From a checkpoint of a small transformer trained on Wikipedia: learned positions, a variant of Adam for these matrices.
Each number is 500 + 25 x the weight over its row's rms, rounded and kept within 0 to 999. Layers, rows and columns count from 0. Numbers have three digits each. The size before them is the row's rms in percent of the matrix's.

# layer 7 MLP up, 1536x192, rms 0.148, rows 1175-1315, columns 48-95
102:471469514481471501493501484519523490473535523457468499506507510471483511528540498532525503460514538460535454502467498489516490568480513518490481
109:474490501498458490500513480509521499450490525498511479538507530559513480499471528512521526450521473431516521541482489435491505506515505451462522
097:498445511518502529506479464490469545490525528510486488460484493501492496492500478511558540476496521459480508491488478493520500462533530534529492
094:551485513514515487454507454518506512517503471518486494511534519520481562496501483521528514513496459519464539529496501490563510463520517517515523
089:525497529495530510495492502524486463485528516520453501469497474476491586499533496509504551515541516497469493482498499487533506491489465501501438
101:509477515489516507471469477496484526542486534479512525495503505501489505498520467520513435503502526509513513478485491514546535490494496508498494
084:454521497503527523497504514487493542467491498486482504489538544492495516509540494488493495503464500416525494487502522512544471537476477490484436
106:431522542493541487522491469521517485494504507476503503500545440536501479505537532451505476480496507529491479457458511477496467502512542498503503
101:515512488455461470460500507491514511509506501514484507504481547474498480462489489514507493455554475552493476495477447497542501481521475501519539
075:445525521518503491502488481549504514471530468522464496499499509517527474518518513465515493486506506473517503475524474538505542528448521536530481
094:495465518528503507548460472506486519493513504495505487485475581522495528503505473515502521469507493450499503507499494551480528489546546514523476
093:501476544519453507524511454453526515490506475554490463521479503539497537552507548516520515497484478522498563452465478543509515525481486491525477
110:488482535456468494494475508521526501529507541463470470545504487484498503541522506501486519528546551482503472458502517498449538461489490523486464
091:500515511455487513489484516523547475488502532510483518540509541501521469534461527491502524499501460495539521504452499468469519500509497510483519
109:530528509471504550493482507495496468475521505538454468499443482486492510503469486462533534514495544512523473500519503528527495516483508474535475
102:496479512500452476421492460512504517465488529477507499505490473518479523488490491496501478499499509487517509522503494544528526476534452504528518
108:481478489534500490466535520453499528474515506458486499513526479523480487566529491507507501501487507504498498533478567479542509499519454498471553
106:473490511499533513485462505526467464477502480485498472479515527531492532496464532513532460485514547474505474503501516498526470489488512470475464
107:485515502465473496481526489485520515519480489484507454501484485546494488525504523510470478506545520508456498495526473495465506553518449488558503
112:483525503471429469517487460568513479504494504505505468488539510449508450522513492500470474478480519509529461466479523517522492550480522504558456
102:466510482497483474491465460474487481485550495446472498498497489578494505480474510483532508502490500459563483473443538551487473537542516513550478
063:528493533523503499522476510499483492493490529490537482532549453481477496519469508524488442514516461465500514488503492493500516489494495518485474
094:484518537492499482457511506517486499518507500529524477505475530491507482504506477461480525475528476480510475493501541529514515533503487516476524
099:502464514503514482498474521451523528520486527434487488519485526473488536493503482548503520509504542476497513481433542509556472482480505514516532
109:506489542534472482462501491484512513493471483529494474533512480479507508510498495475510509486498492518474437477485488489501540510459482469556501
093:498500499483478508493449470539483520427500490511495489519472533494496514528509497544520514487492494497496477529526522510515427528506503480542457
103:460534467469486490504508529521475463507509488498497504515531515471498541469473520500534511502550488510503490485469503524489454466502488524491497
084:516495486543454463514507489484507563521558520486461489473473478491503521552499519509518478482489499488479498451447503517542509491510504477527481
108:522472547489530519477488483513539509478520483481446509538549534472493490473484500527557527538511536547541465499518464549487478497521528500481485
102:489488524534504483478510496522536507498474522514490468425494516521508508542548477505503498500500553517502516453483505493505487467488469523526476
096:509499507485502505495539535502491503505519542466457449494504530532495529513510510549479529505543541465507512515483489488490492453542522502479488
097:498472499510500494483552501502550505478467522490528474481531515514496502530534502530491539497504501456483438530497485496501485483500484453512473
100:547493526442445496484541520507516508515483488521495490514489482520500481525501541472464494511507488504481494506487475524526539520481487464495442
092:523470507540524500517470516477542456479531522531471524437481555517500507486480476473518506475477510439522537502478474508521495480484527520522443
091:483488507552515535516486478483519500450527509512506462487505559516494543489518472525530522465522509468517530452474472484553523452528522491490489
099:517478526493495474457527469521531518501519511533504491490498522441503490502508480488484480440549465485512492506479529524533495477500551508520515
084:514458547529514480439507518465492512474512484496499451461491506466493507450514474496520516474565521525494522472489484531524499444503503528511516
090:483459588516506525474506480518491519500507502545504491477511507444517525499463487462497507466518494557528521489453472533505512501472527478527477
105:517486535487517505503471525481503475524501531500538472461478481507503520512501495465505560524511538507494478516511458517518464505556549518515515
097:517448526484533541511501441524506468481526514503514507496498502491487495509534485524512475426528520492503524454504485508553510492563518482538500
088:515536502478482504482492497510527478466496508478494491492530534472507449531488488500498506542557482487473466490485477478475521529466496477468515
115:488495522484481482468486496503529562520544544515537482511465519485507545535535496465485491515470526472539487479476529481519541478492489476502506
072:528493534479505506499493514498479487459547535475466497494520521487501506514481494481478489522517493470452480509461468498537496496518520499481509
088:495478489452511495504511525504468482511549524490525432498520531561497536537523496554492532509475483493518503474491452504494474491495493519515503
088:493485527493462501457541452515521500509480517499496478494552517502501514469496505548494551488575513460513487491506515494504506493549502493480491
101:521473508504516501483501482521497511524516487521508503479503539445496476489465486465522571479498497511482543483501503462488520493508493504547492
108:476525468500492509482501465449512502497510487474501489518493501531509472517492474491487495466559479535509491504483488481506572541485551512506517
100:530438535484447472495505477533496497457498488486540482548512475522501532500472546485512503511543531477544501499455491521483485508471484494484494
108:492485500500534532477485539478463509500545506515548470482484497506499522477530483499504483485516493530518494482510512550499496512507498535531480
103:503512498504505496439492503514518516491515461493457489519536515497491520499506476517539497476524484502565490469496530540537536528511505539539488
103:484506550497503518546479502538512505497536551447525495475487523488514508487526564537486476491488464500523492435431512469521544496507566505509519
102:454485474451513505492501522531508511488535533491545469503504496468491510538561487498521519482497523515502525548487525485511507507448497561466523
100:478515516464490501470531445523524480486515491469520465487455499516486483497473511475506486446521480518518487479484457497490531496493502463504500
101:478496514483489458479520514531488496503551531513485475524466492500495487488503498482486502455547527511488506470459538525511480530482493516481448
112:518468601520497496486477495488492511498490501504455481495494498490499510521515502519513520442480500478496474478485522540505499518478552505547485
111:478481502493482473435492528484487522510542518501523510449503523532484487490488487493500488464502561490501509510466514522524499528504536464530486
101:497473483525504510487504493490467517523487500499493516531490532465496508501482470498560535502517514512534494525481493556485475499551509506502494
106:483505478475523523476508493511478491461519515476441486514475513509499499526449476506505486479555517496553516462480494507505520484471529471516512
079:500497532525494511523515532489511513523510415523528477483471512528511489479575547498524513475511503480509481461489494475521541546490479470530477
098:490494473499440477467458467490495534519490519505522478526519488480508537534515491518527500456556476502511455498508466533515503524474483502478477
118:507525565530488447473529487530495526530494509516493502515513503493497512521483516510462486488505528476468460453504476486493485509526502488510471
097:485512539468486551453502505511453516513517530500496496491487495496497504473487525498499469494509566527500453472500468441527545480498495500484494
090:459536502504539493501483484515502511490540495517487520494529503538493489455511502546568481507480550476508502473555479486477467473526530546503467
107:468468542541465456487505467555494527451530565458498493491478492528486483511534505469464492496495520502503497443506478549497476502485495484510520
113:460503485497460492482531498482496497484489473448526493477480517506493488506519474481512468496512506464515496476471475522506508498492478465509521
098:490470509482547485505519478493466481473526514489559494484520513525498528473532485497511506500522496486512503494516485508490515489517525525539467
114:445520509492550460468474550530500474494551517458492506494495540544506516464575535528511483487488517452540445461511485521511498502522532545541497
105:532494505513457475502494523509503527535510535486512468429501493508496481503521486492511501487493533537495529479454498510484467502545506498549498
086:503482461472515542496469516520506499502531509483505503470477507541481486509507490531541483483524510463507498509512493491530544446496526492505536
098:545512502483478524497551504508489489506508539489483489478486489519506541492490483542475546480541512431476499531532463498526477542519479518488512
105:495469507482484466505533506544514509501481477497508476471481542536500502503486495503527457447566462488491502473514524509516520506490478457513481
110:448533512488478485514434481488501487502557491483524481504454519530504550520556510494479476463506506467528519487526515546529501531519471537515506
104:449504529513465513481511501544459492531507495496500448462546523509496536486489515547583546499560476474497502460487514493491516487504496454540484
081:511486538468473504472485485513512542493553502477449469468474493503508493477487488494511482474515481505458481498472492477517509507504517448542491
112:522509535477504462467507517515511502499523467491524459497503520499492510511548539501512501506497496450513515434516530544542509506511483539518501
107:527522493492512496450522488541517500481494547461510439493494551529484509450489503507525487506497513477514520516494493507523483503498492550489502
110:453500496484502520488438493519491513495490550469505517523530515508501547491557498499515488502491524436540480512492521493511489508481517494496524
101:499524480492526531498486460507569488512491524516462497510536493500495530535501505556532534478565513545520534498489507501514513522500537471510528
101:504501492513473472501474483502445519484479512524493475476534499547504511512514527474533519490499498530489492501463465491501521527473509488463493
097:474488493514464486499570460582507517544486542514546477478479515504495526474518526511516538538476507467518490484484507486533491469487522475481509
082:529505487524502476516505507495495487553502497513410489506456491464497472536498516513517475503544517517478559484493506527478531541522514497506474
108:478551513466480491544491511538501513504482476495448446510512523506485535498526497516531513496538529529506561491448519528504512507476488547507509
072:520456521516509518524486524509506516485523501484488497456530521501517490486503500478499513492489514467534471472498417464535488527503507504559531
087:537453472535470473509500494519501491493491484525513517513479490490482485536530468508496483462499498514512546530470537522473477465463529468502531
100:456497512490512497515485478515506492487512507494529521539470510513494527512478497527487552489448501455502502510505537484507519505519497524502438
109:555460505492512492508513478501532499500515509494526496475481506474489498525502480488483481507506491517566516477471461543499499470492541468533530
099:457473527526543460509488502479500494483531537481472509472463509539485538478493544533488510460499505491458516477496536492507473503532522522488521
096:543449498533492477498458447488473492472515514520488483494488482497488503502536478478530512476532520507510542514496495493526515464467462485457504
082:520446538533539480487519482493520507468501485531490464481501486548516523509497471508525524459515533468484522482492492556515529463549497529533522
121:477543511509455467461559483520503507487515525492528513481523498520491485499487492567545493491547504482470521496456541543504533492503475490533536
104:483461496508487472503451469523487530503477480526487478494477494551499504540476512519480491483497481478504485479464468532492512505529519526526440
111:501520483456486493508524493493470536496523495466509493508480521453500500509505479529524519511483496471525498507495518489474474545563486527508506
111:449489521482511462443523507550541515526470515500498481512534467487493489522499493550505482503502524467468511471474548485504488530515518530489472
102:494492524483479484496501480504488470553492525527555475459513498518503537476503501465516508509498481504476514485487454513488488515496492542563527
177:494492534468506489509492502493502517452537488467503442482489535512499505513482489498513551478514500465510473459457510495491534515487515506514499
093:492477519526508503506518508500496471504538515524503457432502523487499507486501462523491498546473474498465497465554499510494500496468490507539490
090:490466534529518480494465521475516537468510500500490441499498497519502524500499508480488496487476484486449484517503488532500524498516499484504524
099:514478516511513462444510522509458505500485471449486478482500507500496519538505482494517511498525488517495506474479472515500548488532493516530480
094:516502523481500482433528489509489499512463480500521504515519547513504459482486505525498492486556496528504486479487536550498495464479521533508506
101:461452529462492489480509483512482483481476506531531498533523488508501482524521498491499547486510499464514514481511473513510493504499518552523495
097:537503516511519535480493476528486486514519536479481517489500522490496501510490499482519491493490511527517509441492484569538453456544503562438510
077:557464519536515509504492522498483508428524524489481488472493532498522477504529486506523522471481520518486474486458450475481513450462511488485532
115:488503509464514493543436506554518517508511510474491453497499510471487515482544495500518488514499532475471516474491504537494518502518497488511469
105:508503521479485469464518507514500495460488535474524516497510514533496479516489477518496505468510494441521464536499522554490502508497533501509517
108:494522521492501524480497472513478543536476487476472479527503501528499496523465491530518553529524506483475472484484480503451554476559519493501528
083:486487545493520494504470485486492481501515475468492508514510502505515448487549510465536527470513465518502508447492465491498497499542490499509487
090:485507508487443433470505492505496516496473518525541505480517459508489469503500491493476502496481498536470455489465488517501506509506489503442479
106:496525512460494520498508503510518507482537488504482472479500517497483511456478488519537507498488494517531504472475520549518501488459498489462483
079:464473516461472544534467495484446530502538519506476524550506514506525481497533535519505497469485476503511513452492517507512481513513497504523508
099:488464478533468469493572519548506498520475509550458463450515517510492504519524531445505510513483497486510572461511485483511540461454493539498489
105:487473500491522517489499465533468497503488510476531493484508483454499479509468482492463519523525438529492475466496486556506458494488532510532486
102:516509553458529504436522471543514491522529503486496501525500493539487535489516516536487549522501516518509543493474481479456537464484525505507482
087:480509547497498486467509519534464521464505487484492524520525521513500488530517542543524478492488510510489504500492455534520496481487507516519493
105:522498539479504505456496510503502489490512520504477509498469530459503537477519490485500491489529482466511530461507458518523469505500451505563528
110:495451524521451482495496468514469498490471503472471460482502504499489527510535489506481531466518469415491487493462549505540485469511519510506508
109:489444530503510507509459495516450525476483527481458486450508470521492533534531501478522537494506523483496472487508495500496529551499562515524465
082:503503517476514527497488501498461472508537467492485507522471488473505486489481529503497494463507516484526453445533433492491488539522528530511495
075:517485523470496527522476502480512538485546490466475500502465569491504469483541508489471499459502453490508502517516526455482508505535477466511497
098:502497525529449497472516487467471505482509517489510462492474524507498496484471495522505514470565483494510501526512500530478497484545530473486470
107:486533489492461499484467503502482475509552514494529490467529518530498527476515474540536556514520495511513497484514499475513536514497533504480461
098:459455502476543499464527484464482503491510496479542474490532544477501537513505550534504501489527445438491513461509540477502541518485503529505514
094:510498490527499532488466526476510520455478521477505494494474540511498504512544456496527554516554520473473481514521510527532517511517514511525479
098:534458510507494512502468442482507507514494498532463495449472479481494489505509494522532509467492490461540512479492463531460518499519519493553509
095:494463523533467462502505489500491471477466497466491520493467533531486470482505508451502533468575506505480471469442438511504513445467507461543496
094:531498484489440486499483480554490483519546484522492498515461511464490480534504502463454490499492476517540523467500466564527530537495530519549491
102:529533486503487494491528508458486490487523510498499488472523502493488536495493520489523484515533499539516509510478489513538495478483463483460531
077:456507553484467464507495499518465484529516511439515529485512492530529481467475505483479502501496481479476501455501525539524533546512533514464504
105:520501498464485460518519474471504490549485463514523517528482502496504502510478538472464527452493503460480537523502490500473498505510499498491464
099:483503496478485482493497483511480525508535460566449506467494516516498495483485514500503468512472515470508503478524496539509465502496515490544415
117:503464491512512535477469481479483521514489520503507496435502522531503503553508487469522519492491530468520470474466480470490483505530509499525528
098:499522557456507512503528515555520489529469471492532501483537506476500484490526532491479514508497508512493526490534509505465534472500518507494475
103:486430527482492451495518530511537512488576501474466468474512506481484492473531488496493497515516513496487467494474534493550483509506506495465463
100:458513487477465506490514496503473498489515524504465472459530500532488490493501509484503505493508501453481479477478480510494512534483470493476469
112:458524479507536489499472480524512506471523534501471472506527489544493470545537498484506509455481508482512487501530453524518512523469519509518489
103:495506459535458503465523474498485497450539518526460505481478515519488490479500473517518513480518525471548487513459514508479500487519514525461499
078:497492522505525504501514535518520444472529496490510514462532509512498469463573523474525523478496544515484476537502511498490530487513514556517496
100:513484504515513503495512529543509506515522509481481486517443504498497500510464467530523555527512493498520498474464463538526494505530499531541518
105:489477482487499543495471481488511531473490520452506500528527506521503489481526500487542523494515497447498483498452492484519529520531516518493507
101:495465544460498533478515535551526521531496496468503491503495493505482479477502516498539500512489552457547474499502505499517526453475490503480478
097:535497508490466530484529505527522474533519500465492488493524480462475519528510539519515479411496505502504549507476489508573462515488493504475499
094:504496525530439488490515477503458475469489525488459497501489498490513487481477497457499508482510494481455530486496502504485462493493513494532445
# layer 7 MLP down (transposed), 1536x192, rms 0.146, rows 1175-1315, columns 48-95
106:482469514496540506493490517541494505504522489462481500561518492525521497473493446542503449511474457526474486509497492482481469529485488467525508
109:515473539520490497484482519496503567509461499524480515484486481535513525472456479509466518477518503472484490480502494520505493535499496510476544
120:553498548537539503498493497482481506532492478487479465482480467507512517498529492508475546501503522470507487491542500462496506461505525507479503
085:516523488485521464525524573504528514506518510479465443500487499496503548510500499535489512493479551505510481506477479509497445518477490498483541
090:511531529525551480501480534484481474519516529503490483522521505484515510527487467497468531448524490500478535484486474488516486537514499504531523
092:498513521501489527504533510479528524479528516500543508524560508489499491532501499528454544535535451470510480497491502484525509482507503490497493
078:529509531516523478482516493484518485499468552503502525505496503472526511490489513530531531533496498497488527510483487538453489552480502476495513
119:524492482514527446528525493527510552486503533512509488482511505506505504489493516529494498517480479549522517491529521481485520481492486485522480
107:501527507502515522500515502454458487505529474517536503503486543488503491522513501515486510474504499519525487476472441508479506446497465512485528
071:491513462521496521505546499523506432501484504496514483503473497499468504495526530526478509512507540505535512531473503482510481489481555507465478
091:488517498495533476517494527515447475490470536510505497513483488482504498479475538492499548475537486499487525536482500511501497499482466479547479
092:537514496474490512494525513503466501493511531500482546533464458478489506494486482457428499506521489502462470507511519490487484484519499484510516
118:491510452502472496500518528467482492487551508500464549529496477502484488514484506500488472461507495496517578528477541474503464582489538462511527
091:489535528470524509508528510540498549481516487509509553521530471512531548501491515525501518555506531501504489516517491514527497504506505512524534
114:512535498507516490509514518456515470533493524490549487493497529528510505509515519497499522498530525509469480503515515487480482476534517520523513
100:498454499537527504491520494493552450523516542519528483472504507500518518494532469493469528504523522503499505461495453501495495493538501461546479
110:516556549500470501488500467514494490514485515477483495492486538513483476537514538484519475546494487493495492527471501475530494527504493507541463
109:495462482525445512512501502505540533504493478509486495489517513548488465509441458482536482492500476466552499529467505485466472503501522488468499
100:485498470480524512531501519500451516495496527560560492557527467529514521462505505518545503490470516508532492451480454518556479512449480496495507
113:481507508466503508544519547546513504511528487522521480485485514477486513484494558535495523508478540554542524513485457581498482514514485511497453
094:493464492528526510494531515529488509475486532526519459454496519488525485488554517453463516505491470489521488514525526510513532467461503480450504
069:480481465480543518537473511491507458503471540507509519482500498566553488526494505497510522523505492509513483552486503494527476509497469493464539
087:518484468444467448555496463469476500521533511495499488474476452497468498492507527487495486507487490527537561510500507494491472469464501518534459
103:483478507473474489477480453539494507481463462510458466489514486544509534504484497482462501448493472510532546521533523470542538483484465470479535
115:451501517467501542502545489523497511505530493481550548483516527525508519504538522539510536496510521492532556499484501505514465484552504527489516
083:528514500538510474477539511490506466510482483503489515507494479569508468502512490491491471525465491499511490481543500493481534449474556502487534
099:500469540537515516493462507477491535479485495479541498476439527546522518491495482518482508507486498509463514515469544467517526496506537473523502
082:518540520515501469504507507536488485492451482501498463492502484514487519501474524477525466488518490482512511515503531502492510487478471482468544
111:470467552479536504479492482525511451515536479493483490465544481496534491518455488489484487495482493488477428505504540529483502500533515509508549
104:532554531514508485477488446471484463514515505471484484526491497521496533470529555525524510510448494538482540515506478514492458502467501492532497
099:512515495517503518429501572529506516482501496482497523509492488507506484503483517487461515526463531442491502477542473493495490515497498526501480
096:496478491486478517494501522486488510523522523471475453492468480532528535453496485515509463545523488505547523495496476483495506509491519528479525
092:497498528481490508550487471518506492463566507508508529472519500494499488475497488525543503485494509502485517489522509529487500508506515461496564
088:488560527484489466481497501498497484494501495512549504520470437510499494466518453473454451477514505553478442474520502518495513529460489469505552
095:469482491475529487481534476506502488503533512558449540529512492510508478478530487508512483520466484504478476493482491499512479524493501491490493
093:478510498482484493521483515471493525509519470514540485449486498463507491486464486505531527518477518471498516534490513501495540490497477531488512
084:510490493468472504497459509521511528510470497522527497513529477528481505510530485484514486468480448483533450503521515499471512511517514491546515
088:513500486522513505475432504488523490515494479477497494470498437464523490536505521525502515552535507543476518498521499477474461501529516505509510
108:520447489496509489500526497524509551512492492530523506509469480503484545468491530510430496478482520512517500501510503479511531486464467498501527
110:498482477504482513499494475536520511503493477537526515488472507507547463518504454522508485496493542485528507470520484482489499495499536521523520
080:509502479485521496515464515484483527535513482466467489477536465502523533487530513479493502499482525484460537512487530547544488491497490527494525
123:476532531499485532549537522503472488420490517525549501490523471501502490525465468529558477481492521488534484496475530498508522490507435481521489
079:480492498510500498515517468497526507528429510535515543521479505577505510481536505491501512515464535537539544509499516508495510515522481465473490
087:534486506515505510474459524483540519492470520517487549480474506479514467508493510473521503509449530483507480532483488492525503472500514472474479
091:500510507484568491486499536537509454482554526525480509496498519507515512548530491475493490488478442494514484493512486492458488481531490522487510
093:511520511490521464480468475483546511512471468501502491488492509537519433523494471493542494478480481504494475479513506462492509532486492514479476
121:498504506479477527516519500483557505488492512527525524481518527437503513501503505499500536539513464509496513525494521499424506453486475501505454
105:504533503485491482469543475492545521498516524519528546480453486489520504483467482470549544468479499504537480466479532470458530486549555543469499
123:465555508516498508496501482508453532481507461470501483518488510511505498534499496498493492538480523487489500530475493481507488472482516485454497
092:510496532507482509516512538521527483483493493517503527489519503511504456518492503539526532505476466481514481493493535489504508448465487541455539
103:517490553551506468474544484515460544509457537553494514564507486505510466537478475528448514501517467501484517472532530469485529525520512503487465
099:483499496500474500486506463485463541546466498513514505549453507534503518451503476473491504493470471482511489484451493457489475512506485473447486
106:503517496519521490513450488488487471477466517520497509497537493464484540499476537466533479499501492492516491522549496511548490484477461495542478
105:481502514499531492494472523513502491502502481501522452511562505477487511479543536492502557493532470502496473506528450516493554479535469537501509
131:504512528467511502499560510519510500485477491559485540475556460499492518518475519501483584489498479515522468502561496480509500512527477540504498
104:506512450509508537462472521485466501493520531501529505513509511470476472495473508505477429485503495512493498494558474497526538490516523471522510
109:508503542497475516509520489490493479503458526526478469455549487486513544522535547500471477509554509502483534493534495534517513516508463497458530
110:489503535500470512501504555490477446504506527492508479513533504470475477464511550520525496522468528507475504533505523472562497486496484523502511
081:526466488488514514436535481517481511507478526513482475484500480485501501512490493502506512525492539523517510519496453515504432481528467534510501
096:524493500514510513531488483494541517529492497534512499535476482481507478494498481483516532501539476507481480498543508480509543492475530512504513
120:469482463573504520503482532533490508453508543530504493454500498464498432513533485487523501502506470501496521496480480463475510538561497511511540
097:478503488492508508515512509477499520499521466480523499507471489484496533503568509514501570503510498492518543550508523482503492504447533486483526
092:497493503502462477499500532561528471486509497464463494502512547494501525530446519487515519515469474509483439527484533506487527508482511500480504
099:492535525510526545506489500501486495529507508540502465485521525547519521518461519545481477487479464499525508533488514535480517518524484436504497
116:504546567530492537520482524549486482486501538467507482501525495526497490498466510512476478462506503523488496498551509497494496497528475490502436
105:489508505459560524486503523511535544529505480502497464511452486500495495509535499499517448481520531471512487518481499495509471502447477504507514
141:495535541500533473518544508503481480487499488462520515516485516525543465467517534466529491527489517479508450502491493501507489503473534500549487
100:480505514464538479521496497501520510477511504486511554503486469533494473500466486527504552466484507527469496487530500487531453532508494475499522
085:490509582520494469486524470476496525498465520509499476525505465462498494527464508427507492512486490539491537488517492525495484533487502480473492
097:467467477487510485481499519506510513484496419489474480500509533490489514507491501456491495505496510474488534518490514518559485529457478528526510
100:533492514515494499449498498494474490486522477529505482491497487490492529451575534498521539480523452491525491523414455499518525478466506534532501
128:497482530489484494515484492529449535472483525503506493510446484512511476526523467441501479510543538525464493509486486485499506532522540507479452
105:499496479495492464491549490474530513489502551532486467486465493450493511502520498484468465509483520496521539493563490475483498473505462529512465
076:483466479501516496511535514477527465516492472489513525521478523489512504511497480516507491500498512481525546512544502467479495504491477506493561
118:509498517470535497467530508532458508524477482432544517512486476487510560507488502525469521523460489545494489484509444517486477479518516513565467
104:480494494558516458529509479497469528476508505458504496503523531537516463521469471507461469516472508477504488540481461487520473534507490502557485
112:473517497518519448466502509543475526466500499525520552506535506513499536494523500442462504483524504481496527480511481428494482498504481514519477
093:490464566503505480518521492507513487513497495517485557488484533475498475533521511535536512493521485468476503467495526470526549489488487502460562
106:513461491547496509487499486526476475517486483468494476530479457492472452480495490490485506553488504475460474528518558469486461508493496506490496
097:455442482515499460515514481491524545491460493504487463509532475542482498497512482506469459465518487537528518520515511506511519509467473504518489
080:477544517439507455487471544522486463493518499485519475495500502497477541532467519465472526497509512541489475495481509497537502492532495512498512
101:472493436537480510480471505512479489546523531460498484513513459571511469523480521520509492473492525528505486497495497513481496499484481469481519
073:481492480516494505471520490512503493500473478528525497533486500531498529492503510509517494489460519542478511528507494506497508477525488472464530
091:485505503502502517551477513482513514518492487502477459488482520502500526514491476523536521500500468505513503519469531501519523469491492500511494
091:474510500495484488487501497536462482535504485493521499498482493450504502444512486510508507509486501551495509492491481471547477475475473517520515
113:506464474518444504483509493500457454498431474481517483512554509513529543489518481498532482463509475466498451485501477479504548476531484504517533
099:545543520526468493503518526536517510511500485516506488493492534496500433474532490471552491534501486492536515522488442487537527448515514517532473
092:496521465512476509466484535489544476512501490468492496476536493495493535535503517523464538520530523508507519517482501501497526500484536501468491
108:504490509516494508476496501496498498492506511502479493502484491531510497515506472487529491505472521504492513482518488510489517481510500503490510
139:509470499482492501523518483511510492498504480469488472477535503475526518470503478469482508483512476492489527503517462471499522498467483517516531
103:528459507493494490495523534479479511519488530514467476483476456476489507475513573492524508474480501487522485510560565540477528497482526503460508
109:485506506510492528498592508480513532484480471510502495485514506493511511494526531492529513479497514544573547497542466527518455519502519537511483
114:488491497479473516502520504520507450489455470533509472463484513487513494501496470489501463515488452470500471516461517490496544467486490531491449
100:489497481462475501521530493522508539482488461495542522533492513531512478508483531467535511507448477477506450532492511474500517485512529493517500
105:484511517475512487489500506512487503496542513496488490494512510498489512504501500504497520493500496509523486486481500507507498496499501517516517
090:466475503469513484485465490530477523464547500505483540513499508508496474499487494505492484511460511526490488495454525524505471560527528515488524
093:510491495511455497494531465493534464508477506461490519508502488539522497458525547506508474525505448479512464522495494477517476426498499548496545
092:505471513486506501540514481523526525527539486511510528496461457502470473488507516512481470490473466490540511508489509487505482478493507524517507
087:524511491477467546499527525498489523497503495500514505421463497515490471501496453460528505532504513509533506501525509523507509524531507464505524
101:485473533514511461537487522494490506492453497509494539496477523532503468499481449492504495506535490476506508520512523498471494520500479518489500
092:461562483438446474501487448457511515485494480498498481526511515513464508503528474511488503473529502503473476546501458469536469529478487464522491
075:473516475457509490488545467509528493480480501509533492518486481487488520503496535536531493570499520488515531521540527473486508517491489479501515
112:469553485497501501468477500495458473521496490520482484531497494525494492523494452486489513466481504475480507492521559503508517464469519476485480
099:488519474525535504515469543505462499536478475524532499508445475478520515516518530490519521487492477479473502481527495524497511505483484530553497
109:531511489511504477531501528518492476500477481526477473475512528455528498455454461453514514472510501508549497539501519475524514483477497476514507
079:485495483464551582454544507510503519544505475512495502529513527500530471538516488507515527503508511520504512526498475524516482502470483469510486
086:477465481473512515508533510482535509484503530489488438462453525472519516546525507523499509515506476455554481513507540479495437448468504479510468
103:531503485487539472526485472539481531529457489515501515472543457540528469517467500509457499513502495550537496518511478491516489507479534526442504
085:474496485470531496502512511501492482523469489506478484526528497502504498529519540491517522529538524533538467520525467475477488512481489492471490
089:502463507506520517464443505545468491484501528439492491522502522488505503479489491486522489490517522499479463493493493509500466527506475463480527
105:481494475502473524477500528496507494450492484536505450522493459510520466545476487485541498485484494545528519501525492506483540516531477487518516
105:468495484523467501483554533488499538503513507503499500560527533499520491466562489530477462471530501510484523464521434480467455528508494530475538
086:469508526473513545462510498493497514491497526497533457496523557510494477508460531458478528479529480542487487542502508500458494519517503467513498
100:506499473504525507539489521488501552486509505476523509480510517541496467525491520540483525475487543489471496530458517492487475479514517492474507
109:489502489502588473510501526484492516459505493531525471491536494522505514503500535499538511488491484509472507527525452507493515510496481498515488
139:475505515524510487522516486530468475481526530511489495488496434522526445503495495451481473496446509474497480526500470468494561510521491496489486
078:504517497519465487489522514516537493475444541492520502469506526515495525500522543526529479484476495524517530531462547513535508473495534457501474
074:504477424494491471501534512511521486499445496531491533513494504506575490479544507545500505507513505498530477515496499464505492470518456479535505
102:496512481473503540467469502492469550466494490450465530489489477528521490495470480493453492491516506490541469529535492513474449428503542503479539
123:489510524488547475517506543483498501481499518487502487502510545509490464510489541509546493499482535483481502528482507480459473471482511489500463
095:510541504492474466498536507462477492507520514501481511507506440529513498468498531530523505501483503511484514510507489479492490505513544525470486
094:507512515477496491458517463496524503480446495474489522486459520531506477493527463489539558548497510472478472526496499491476506498564492515509527
095:485550484452532488518477501551467501481480458507472525496525530475508477498453535500508486521474517450507502502481540474526483509537511502495500
095:511489507498517503467531475484501493529518511487526481497493493454517534474460513511493510487484511520522502511507501517480468468485550510521490
095:479536483498460509499545542464493477510508500495490507505475495506484515492530502516509519513456494499505534518456450445476515510511520514495537
100:509544507489490480487539506525490496511455478475523497476482527522517475503513508509516475485450483462507537527512528524499522469507481466487494
077:505536483488514523460534503493532452508482473535505531503508514495485500498521520518493508525530559509515508516491493438488496487502512473458527
101:469514495507468487513545509511513481507513496495500452489518524483497534484489494555540507526539486528519509519498486516537525477470478511503489
091:459502530552508552511519554493525491462492469519501492492485481496513484500441473501514467469537536495471476529468521538493498507497470489498511
157:480501462473478541507463468477439506476504497476508521525477503498500490517504495502484504496482501465482513486473492480505481521486524431450477
100:486477510491470457490503511490468491429513510488473495437498526465502475511535494465495514519487507549563484524482501476551513522471500538532513
102:473473510504466511468515504513515507516499492484519489468490489502507481506497461481491507493521477509494546448483513505485525519456442521501528
099:544511509525481496490527537522493480459474553483508483481517475507514495488507498520507526477517492508529486520491460548507495482477504484508481
110:468476504465515484569534489469497533497521489531509485504528507522509449537489490503503478501489492542501517486491498517541484484472508534529465
106:518499512520525496499476492520485473482519494501506498498469510527495461531434528542474506477484477520521513492547476516544469500498500498521503
078:466521453510500535512505485501468511533504562498505479514435515505497481520460477548512493524479513498509470500454490468494494510510496444512516
096:489487523496484455546499461478499535500477527533502487481480473477498513516500529489501560523494453524514522517483487452527515481534476527537506
100:473510493516483471478498520497491504488507501568478528481493527490507498515503497489500503493486522490528504537500520459465500518531459465490446
104:543471475490481476497490511446441513493467512500493513475491483499503505516472511564477525495458492516504516495476527478476449484486526531486543
091:472559492470556445529524479483504429514511537505508532467484504508484534523513484530493530531507513528473496487537523470457549475514496490508514
087:468494459539463542507501486475537504525506522542490482461508519476519483533531470510523470520511562528530438457481493502530480498542499466515499